Part of a small language model's weights: 12.2M parameters, LayerNorm before each block.
Each number is 500 + 40 x the weight over its row's rms, rounded and kept within 0 to 999. Layers, rows and columns count from 0. Numbers have three digits each. The size before them is the row's rms in percent of the matrix's.

# layer 3 MLP down (transposed), 1024x256, rms 0.0184, rows 83-93, columns 0-127
091:597488500491529563446457486505522486496486538554559442550464483488505529460447467481518463469565478515530539489480503502450479558522483487490491552573506483503495459524488590529510506571494445501534441476555474466449613501450508511512516480497541436517456567544470488489474509475501533452509523552540481552492472518476420421464494480465548557425534504495551526501551495588494482498553
107:536456541522522521574508554528461465482567472446433456532501473465469481563525454490571505533458494537459451486500477475482424471517519478470553467482478496588425480449521516506502509489441466501481523444513510497481442530507499500481531506488499439419515446471483484416514613519486587477545480463595501479451459507534580505465476422529496558599482444475455499459456500468466533539465
097:494484555527509542531529562559505429528559452466490509477496462525474470493568565475483469496464527509524478460525450511498469443538514528528595525472547495497503514473524502475476506536438528497477461532531458498595521556458396515477511457513475540520396461500493456559445470484513506528427521509450480547631519493460501506467427557466511477460502560473506545544529507454531520511509
104:454436467463409483485537487594434515543512469469439526428536529469512487535433520500509517536512518499463464392484474478485481489536462505553506502506484579554526471486546478447533512554559468509577500541460443529517450479489538464535526512559530491540512445521481405469484492480592514562440483451484553533534547463506459500451442509510459512472460485488441586551490527476518464482514
096:531481480382526454425469453506524490504540484533439531529493535564478555483556449542548439526479462477495535563510509469442466515538452573449447496491465471511482505529533541487524469493506547546478506482525465476466576561478468489555456466400469511507508369561465518432563531458480501539445553486540475514496488526446448484522555535528573467505597475575524513539521545447451557534425
103:512521466531580532530511559568397494507538472503440474437467509495463531476487526507593435459496536595507435520442560508464546548464443451491484584508469488509353456480532544512495524451517500480568499509494511499512505547512551506438488492433490458550503516442508526503487501495452528569433460477453482497496556539535453495487477505460448490492586458551490550510513529519529528511519
096:476482498511445482467439461510469498520492412493494505543411523487465417506527448534491497525510492543505468545476507529425551510485475523511531466426458561442516448430473476419441512423507480494550490532540526552575511454494533476453449508508506506483492511526441435490495500474537456532488475499519553448551465488426512443440501525519562476533542456531488480414568483453524522481582
102:506475578450463547496485467512594536491489596475507440447540494515550441554492514470563564548520555527456422485513518543486446503464479505560497451534437440532483546472539490562535517508483492554491504468427533471530507440556477569531482529495515462497564487518566534422597510506601494539506534529439463404509522487516500454511497504562506542446514566484471483637511509513504541511541
093:480543464449478454525499571537484512519480542537454490491555521499463506488497433564541527402492484537467472423546468480536562471558571445535518543500529536422506453544544444592500548528489530494509530526456441498491474473502481540492438519517477494537494539498558450460473439530525510505584467506433492517468491443547519480557496508474507457510524496551474477475537504420444509456553
093:499515533495461496490467490470502499449490478504491497559540612483519515453466477488562510405541520396508537523412563538473479521499439455494514498536538441475515430444484512426475515568485488449454546560496505447498504510431453478493534519477508480524477507476504455556499558432464471510575614542494549523487507551536542462431465526580507513469485437518510521461507520522498483526495
105:487494538480445435489462491485556506513551560526479508515511556486461467499480484489466551488472451502475582464482476613441546504506526526484379451533547510480498484499481532544495490502479490459547493511565521486396462556530490514449528427546427455506535526453540494460566518462541545445461567527530548504520449564548506465492527498591520447557449499593503550512456494506482489507490
# layer 3 MLP up, 1024x256, rms 0.0841, rows 84-94, columns 0-127
103:493495499472479513430441490483506480529484454522499503512446554487485485539478526424492452495436516528434507528527487469523480568562585508535517482541504472500464469480505541511527537589561581429496471476528479562474534448452505481507525474526501544522519540490493612487529491497491447477477493495451493564462509510456486488505456539477487555461454562439489526483519529551449505505457
096:607551464455536518496524497506530452463517451469512546489597558484428495479512588505524485484514522533459530499540528543563452520469449500560527483509486511440532541457461469511518495525433496500490473520531421556506541507550492526452559453555417461476508523504539511466506496503534435480451540514481447509484518499502505491490392516491539506484519556445574487509498426577490450534471
103:447522500469457427503454451549462539562507530467464473518508541480432360448463501456516497476483550471425566516520544504545517552521509453501544550498398526539585477496582505456481539493492410504482432497511453567542509534494534554519494507527534541508568475458576488503479518535575514486486507445541535477505576506523550462442530562517502447463449447508436558488525495538415562482448
099:433476515588469497541582523541394522551490515468504448454475498445480454543461484494496582480559532525472427516553452527533457530490487451557491521431545464521530473459527519479471522510477495416509474523462533455518424487516552545482471496568566515481470570483535483497516501549518496492533438444461542484453499545542557424461514522522530497520490488480581443575512420445552489446530
100:476471532455448445504550459520535481466497535470444532482493533513570643448542456601476487496508534502540591488511429448505467471540484552525513620502492526596473491495543480525541520459507510556537388520506484461474559486516424459447498491473500471514580405427470524504561530519519518463554500478561476509492416491436516431516517485470432454558463475541516478530421457597472550535479
094:471559451441536490494466530513501462521527485542523492521510524471516494527542540478464463425450518503571501494490569601531459487528523521473505439497474482534553440496506504562495498508408517444582496439493465518397539426518433485535531414535449519545530527452415483447526485486530575458495533528468507461422491498490514430519473524533480485489467434505497442465496463528512502519529
104:549502408543491460582443431460538455490507520467449508443446463521524503476465427488563469542527500458464482533510504586500517569437490504409529506472479499450495482498494469520576485490451546513513518503490424484557532432520516474540511530559570496497559493447514532471524528557526452492480519486518506510516527551418533498426473437542513509558410504531419520441543467540463449494467
098:542450532435454516452509448486515488422521529492478566543402460414524468510525506468544549461523477527502559482496543508493530498492479533463517527519550458521506466537416520480443513554521482466618471478473506468450497495533466543521528410461561477524556501461493495544511511554474515458501566502472523573486519521466601443540607488525527459457485554501526483391526509483494515524484
092:486554510548544434530464447478487503538528515493521509506504461448515545552442493503457500509437433509536480462518467470564489511558452527467537573512502501444527488526449508556503458461513437559412469495474514522413525469476530495480485525477517547480526446490509482454462453547481540491515453515473456519534520592465479437505467496513513463494543486453501541459538435461504543458554
097:500487489456543385529507497516482452501442486448435559460509512550487494551520451568541501508473498514561481574470557514485486458486517557499466501475457509511505519498507563494479475458508480493463466485512548485460604458463502436527518483598530491496514500443469528462517466447557468512498509439592481488476456483500482496559467503465551547477478435449510427469435491521538482419533
104:484481543469490445433515482539569530419463515529458563531481555559469513462486424564457497487561509417475519506539488513589454537533527527431461525421489498474456482534429482517482493504514482502504440470475516510478480472446518475533512474476517476508540530495470553513510577522450507476568499534521466545433522454530455498475518454391438479547498509483486478471486390532527577480509